python train.py --num_attention_heads=4 --vocab_size=512 --init_std_down=0.0504 --lr_mult_qkv=0.4 --decay_shape="linear" --final_lr_fraction=0.05
Each number is 128 + 32 x the weight over its row's rms, rounded and kept within 0 to 255. Layers, rows and columns count from 0. Numbers have three digits each. The size before them is the row's rms in percent of the matrix's.

# layer 3 MLP up, 704x256, rms 0.0502, rows 465-498, columns 192-255
093:090147134136107119108147197110153107176202089133131148148131109115120115129122110126133180148171085182154188164147191112106137108115119104087073100117107107078113191161142128195197077116114137
107:113142149140115172138084116090144137092052112141154105082165118136076158121151128100143137149151087136177162141094165141128113087131156095124123074149151132141171099056102194101180124166116163
099:109145093181166163091133088089160139117105136111101105080086111136180142097131148127079173131139134051123135162077116167144129179121132125142142105132163167148188171076079141070148148102100101
093:133086156087109128128134124103096096218093062106158142148169121122136135122038167151104134097146138145127165098133152129105147080191159164149119121124171145166142087095178065051112141176149150
089:124100117108123142136120097105158119184129080105213158104080114137121106111107107141121151103151121187080153120149199171121166043129144090115133125120208096102205124134122156093178180110093119
103:147104105129134171146093140100102080148147158082112128162089105126117039166117152104112121134143115144098173142082162151079112141158105095116100118144104124107110126112143106178107074198119098
102:137144101127163094200151128136040157071153160153136134126080146132187110083115149135180071092150098100166129170092118196089098187109101183087108137142151074068152146117127131113130116123108114
106:094117122163176066176191089123141123086089135151113147180121128139139135148169144191095116159108138083142129145095119113151168098145148142155147084187118120154196120116131083177210179130146093
102:194101127165155132087146118145121038115119102157085143156107129130186116081125101074093105146124145099141118110082136165110104184087085121145120112155195165134116123111167074115135148165152077
102:191148142132155082197128078149165098158139166120143129174120073154138143120146101113091207131091085065175092191113106146149115070132085109089124106191124125084079121142158102149118081074136194
100:135151130158134084130109114116099115119157094175113115146200180092118100112139175176133105132141115143104099118101110163126139101084149134073132099086146117133121122140110155148171157120119113
096:149100094171125209174152146073133137105123164165194109138066129059155144115127120154128097121086125141095168128137102164113094176093130096163175077162103148182073075129140172083191127127155072
096:128139161138132132126133184133157133128162089135083150149186129105107203097108095147123109133111118150130117156150163108057069107122172068129079077102176125111169127114161084116148148085129190
099:133122069089141093138150103106145153098142125158166140086063150168097158099175063100179170123151100099166116124125123084110181105099129096157115151134124083127064093109088118110149147091104073
100:089116099135076170159154150149052145113142179124156095164104105156168128125166099142158166124099067167116108107127143130086150167150161085111178067147156162177127137088125106069152152142169158
094:173105078144089103138102126119142120151128097126091119160099117105149137097131142069117087113143156156072164164159118161167128169110102140150139118123141082112125128185135138118149154223125184
100:123090137143123074116143148031174127133147104049139138165145115121153171198123081117143113164203151116121143115140128045107095116122166082111144170160074105159132156141105131166099154085128138
097:164175122125161107161122175110145129145112143063118144177086167193065130137127069113128130101128084138068108072138091144152149179170105095144166171160133170140086092173173190179118164171089136
099:082136107162139112158086179118121099108107133165146120153125127187072198074113085088100108110171131103149135181104163032121143054086140090111142197161179120132086088148157099153093138134140081
103:141150113178114117212174156069184119113114097144163165077120112134110164084132158122112124140134105188121188153139115073130139150157111129114154131105136050140149046174155186112111111143179068
094:195148095118126151049128108113154161138073093138128149114098143138099101164166156156148160151138176084065098137192133136109155176164113159083127134113074087153153183186089145078109047094132120
089:118082053117087088100136149130127130174085146158157091113080151113144148162085176125143203131091103148166108091039120144146102137139141138103150120059098178063131081146139145127146111102121062
096:095189080138109136117149093171108109121141162129154134125185070126151105142137190072160173144108138145099085120091122167118105136108140144171089119069108172191106174164140114120094099108103121
099:126201157102049156130174091183088132132119129152105135160149084159163088144111147108111083150139058121119067105167120127124117122103110144112102124173067139175080148095149141102177158105119100
100:109170110099130181142128146146096110103185157124126186116169103099106182133167099185081102123096156126100179107120158100153148141131118068099205159130198167092130120105118087141187127125171131
102:161129134135043136119109141147122118105074118136167066133095090116180109144060105125106139106145109152138132142147112177112211150170128153130183203125142137125076156186068134146097103156101043
102:079117154149113130121104144169212114086124158148116103123173150196114162125149141144136205131137179080098105166162129151101169119086128140161106085131112103136150089146165130076133141118058171
096:095112117124141111089133164140144104140136114075116126133109125171111166127092120131105097104125112109160132093087122109070107122144102056168153157110143166109201126181130118121151101085142146
102:095138105136109146114157117159090149101062143117187158129099150103141119116120131124130158203161139170148178101097128111133111075124095144169155079126138138086124164117098156113140151088082160
097:143139145067065144121094110141152154143124163199104096143115128112138125146094141132156148155072131110110180166165105142102164137182153023133098098076155122130132125201152160179067157089133136
100:126187085136131128170139126104177096096099113079067131103102141130083101116150155088116123107135158134126171120133108181118132129073129114130084178129187121090163132143064089158149085096094137
103:123102161091187193166114116131147127140166137130136156090113181169113071162161121111106133136127188101114181118120140164118092099093115192134114138087138107157186098219158145158139099080157124
108:133109107110157094132120105113116099087078096193125108125102199104128096148124112103089156145108091153100133140162062097101130144135114123098126105138152138160099168114171124131060142156139165
101:159115021145158139097097187119130087144129065142148182137121118166154098118217114130194133157131138143149155190115149095168097087101133138135162190182104112124116175132141107121130131148153094
# layer 3 MLP down (transposed), 704x256, rms 0.0504, rows 465-497, columns 192-255
097:142152126086157078126141156056117124153209147114109113153059108091073111092065134143114144114129112075082104137148170118101184130097128045179124137100101092144119120155046125149196106133155170
106:186136160099163084118135130125121128104077109135097090118109103166142144149155133102101120166127156129124135100126135122149114151120104080105122172152139103115117141141175170134165138115112145
098:110129113158175076146143189062113162178113074082147141115103079175147104128122150139163117107043133138195124144099179062192028120055094148181135116197157124135134164098108130124156147094166137
104:115108131108173102106148160131120149188161163200171138153146098134090098106139155178164111121084103142135103115173115123065170135165088179139150170077132106136185172141183131126069149127117134
092:135101100091118099113135114151099128098127078101169107124121159141042125165116153120099137159133140116100088115096166128070113074143137104165181089086145078181175142161097127150161095091152175
103:151111172091072143141106145115177163151097109116135203093180107144125195130099154102137117134134137147150124103192152113139096184141163114143131101124093119158134119101178107138097112111112113
103:112140151132156222139119095126095113118144142109143147066114165166139134153177096118119139140126190081131094096129111138143105120131124095110109111164158122151160151113153080173076152095126101
101:081075093112165107181118084187126094148137117121153094083191094177141121158128147076133131137092133135125113126111113156125124087199100148143154073078131081126111133067138175100117116157064148
092:154122070125150118141121187111142133099109187136151139142130178116131194126112115112117130100128092146095130088081120096158189184149086147176101149142113136093104122157060087185117109144113126
104:137081150143087122214143104145062109129155166169172175126183190111176063125115151171095156096114171151135093115121143136145125131123128077102118137193164147081181150134140165173132146124099082
099:086099087160123203128172078098148114102145138151077211105141104146113130114093105141130135163078118139108140154094133146155155070113103132141153099150167131137128140184116125123100081132102175
097:100096104150131045129175158073202094123160115124100115188184154134147076117139161107104194108119121170159116140138145088126104117206111111183111107145144089195166127124058091120136121085090131
100:123138099154123138143147137120165130159159100123098144191088110127134110112107137137165155161119107101111078093168114126143184099097112136132144134099167169123117153141093132115073184084085093
102:189124162155150164170131097111126156129112147135140196090099091146115107166114162147126111118173109135088080123138142168119058105107131193118115150105094158112121161139102112095128101101137090
099:155103176155137143049119105177102104101085160159108078131151141147143095088102174187142181106148109166099118163145126170098129117070166131162184146144111121186163117153176110143190124110124112
095:178133125131130128150187149195130132103111138146163164111149114158106083117137130143093131123125139167156132113135138162133131127128127132135071141195141134155080128166104107170145086140122093
101:216134155164113166151114128124063091086127092117099111148142160155130135202130111121155082102133146126105216116154165154164115103111159137123075090106160150146140134176111140138118054150126134
098:112108120088180128107116157127116119123187146171149118081116112138179139148118145109135179129120142125118109134093106106156146147102126147044110100147098092125096081131187152134121093103103139
100:139113152141136198114107089138150138139149089130072126157102122087075099137164151123184073164160151098170091159120080127063153094138074134114107133083156062119142097118161146136126105123153159
098:120200163122148126103109162090088091119125112137113133123150087035124178108143182174097144063102188086130160147200094140170165106081098162150101175106158105123141108160139134153068139115100145
095:182184051081043107135129108172108095087149146175102136116110116150117069110048123183200115113130122140128142130109121112115160125086069077160114138078137156105125134158154170148124128085139110
092:119111123091165115113135150131100143135083171070149173128135169114174118109112204141106118139098120132120159166185110157114154128138078111091143109073131086118091155130106128105213164094106109
098:149169147112156128194111134154148180096089118089155130089111075152121147198087078169093089118137120154096142114115168126138080077108120111137055126116155137197114110084133144122096149139138146
096:086159178089163087104083091120133134186058180110139174158069145084158129114109113169119116149145117077121193115168119155187115080151112135154081133107145126110184087111071149196112112120173051
102:088160092112159098161123182133109129083121146148146115112173122184107085170080100119123070119153097125073140163133148091124130095055105137079177083120101149168107099109064076103101105145114135
101:157095112179136121095090158164140153139143119117152144099139142146127161137112148146085128094122095121115101112174205121120090125173145121118092086072117127165198089136100080151158137082167150
100:082182159150154135120128121132122127100116144134116126100124145106103129070119131154118157158129148119086149159076178121056213168103094121141175127131096093131088153169096123101089128128124123
100:140140137099120037144090122183193213170132127127158140144166105130185155077172106172145071167144124201126174125130169136084129159119107132141133132064121137124183140191111032137131135112064117
099:131106087149114113136107140097116145143187162138090130157132146149189139123095119106128148099126153180146133067062124111119139117142077126191151141122135126115119135153121107130111126140117163
102:166120131149123115135126166106086105137133151152170120129138135142183106117115149099135117087102050122125171151150095109116041182138149131151110128166141136110016164187104107105178145138124139
100:143123105197102137110128135160240125186145132143132183122137126112148138084130144199081109131142151100164090205128155119060104193163161107123131105119144076150081103144120138133161159102108174
100:097105163129147177164193108112179155140090126163146120103106143105115174132161142146120159174137133051122114093094095172061136163137154123152107100158182181131131182122117155151135107156157123
101:153193130090112181100165147154115139119068178161101116114059154091119173102129091176170086144097133137196106096152119101151133082140166149136133170087067112144112103079135102146182110148159169
# layer 3 MLP gate, 704x256, rms 0.0507, rows 466-498, columns 192-255
116:134081140122152120188153096124158116133143145119094107212168135068111092114100129126108081111148001133168159205139147095092155135113133124134095128139090109095152078114101138142085097142132097
101:135157140082128126128167184107133095177101110141103083112125166075098091143116116129154131139098087107104086108123095140167132131166101125111095111128129100146144128200124148096179110145132115
094:123156089094178147118193179096133167161132137138152076085117112131159166168146103143167086129088116172122133065102190099087109110112160123114139111154156176167142140149117193145114125125147150
088:075114155119102174165151163085175128130115152124090157134090141104119152097119021103206094063127150128147126140099125152112149050129114124113087208095112115097127136112138068141133132135070088
101:143160178107166099136136164156127093102125159136060031049132137127127116097125118180166190122111125172103165149118126091121121146160090110128111150102084119134126131143084124162153122117183132
107:143133189133147122094114130134089140097182163152129190137101180110149193137148165142159140146106128096103114063087103156115109194101118105136088214146082136114138180148130139119119146070173185
103:085126183110147128105090139100101045167153157149141215135135068075183099108165057108106185124103140155129147100155138123103119159109134095177116156161148145116089165159133103141102091153074190
097:118098141133116106156125179153106122083087123172142110102120166150117105126173128186068113127191145107134149113084082099171145169102126094100107120118034127073142119145122114164105113106123148
098:075150141156175097163120082150146140115149161087190144173116127070116115123111138134152118107153105133167054141169105125111172174146080139147091154105161129180180189095180103147123056129080148
094:066083128140114146162035146082175122207139150196136123082138108097146083123162135148117071099114144125088090148095089161103149159094172063144082099075188160137101115080145194120085135139122054
096:176095079110112034054149121072143150128155193070097100097202149100113118121121119118115125172111164142120100131154164167113140064128171160082158155177164127095126161089103130071093146079075103
097:116133157132119144104131057156162125114134145158142174116110107127134172053129116115113142170146144105125083054099123101129066061162177096092115121096107128073142134107129132130128136141119132
098:143157080083161195100106092097175169194155124117152201087070145152123123139164091115114116128120140061153103137092131157150194159136066082135090126076153121131117136116136145139158147167088143
102:102178143090113112137121087165097089140168174092101099122134127142120178176141173170147102107128117131140067120125131158155215138125116137117136141202108160104096105072132135112112161100113124
100:080214118140178147129181222135181177130127146152179158078202109214127172126155143128095127122123145060078131130107106116143125133119082140117066164132114121122155119156159124106083100109141140
105:129113081112156240139100091125111101108126104144118159046177150153115144140090160130131145052096120131142135096192125079143109132122112148167115106161141179122083151115099130141086116121086145
094:113085128080153182105084151167127121150150129079101083189122131148140109123129127120115096121108110150198170136088129111146091164134108097209086178090160148143180123121102140140130152096164064
095:138140134131170092134152097088152083135088091100153125139126138109033194170121123147167134150118108141113109184139122148122129099170110078039130116109079117103114116071185125114149139143084095
099:096101182150125125154116069083098102102135132151124165124166138115145129146057122122155180139130158084115147104130125136152129126111066140185201126107078086080148186131118136141091156113116144
093:097104147096066071119099130173154172134150091106162141133153189117130175097099153112137203127146187113088086118149121078117137164079156101160152122088102124091194127143141130145102104074095102
091:202091159098169072103139140160140123114104161130141118114182175115146128135143106145125157120091125153142157109061152128137177090124153096125149113152165108131116137121080071132134136150106172
092:140137084101113167142135081135119127091172074126091106097172110193110067121160135112121137062112113159125161052116158045121156120114104139137143130164143159042142149139096124129101098169085150
096:127168172099154154093109148123088110130128177184145056184111131171128148146097118083120057110059148107125074152119071083126067114132169132100169187170097125104141169136082089105140149152138091
104:142115167138143127172152106169166152151100173155161058127179125165101101156156163115098167112144166154095109081130180171057108079155096125121155106121101126189150107089153140142127145231123162
106:111093165180107121107120155119107137145153059110178098088122130112150133084148056087129120142147201141140073127143135103194093101109128112099096079069131177161128114077162202142162070131128092
102:183106190143119169134177128179168109153083113139079121118165072088126126125159110106140143110158104142058123147105054158117087166147169120116153138114117146118105152114165129134172163142172130
095:150125099103172100115116171130134174145092185127115094133160127175123140089181162145158114155050124123127135085154156174119114144105078125133124105145139074121171084150125107123108188128188178
097:105131083124135074144112158158144165098150119144172113152066107081105095128139139184125099116191133136170152086094179157125081152157144165061176147115159106101136100107126125094139093135139161
093:122056127124086168181117130192160150095100155136167131174120153160131129188128143135082143147048135066141167146094079089126174163151104095138161111073135150125126118154131142096090102194129179
105:120107136124087143120112141131106105117156164115191200093160089142102127189104127150191184152173141126104183164108111169140133155169143177162103137116187131112139162046098163173139185109163138
105:174176183105041111057166170139178106093097132156105132116128068154112098154088150167121133190161154097119107106151097155100094123119132132150092126094086086166132136084090096101110197142106093
108:205176148130156103091079149086171153074139133153108131133103116095179145095168065132137132151110123129082178137083141101163151160074126147104122105118141094149156148121165063172091109161163067
093:053147108080142125128143083109127126133130169089158197079091183149153119131093090076202125112114116188129112174096095108157125095120105143210103114105120090128180127125134143123134139112188119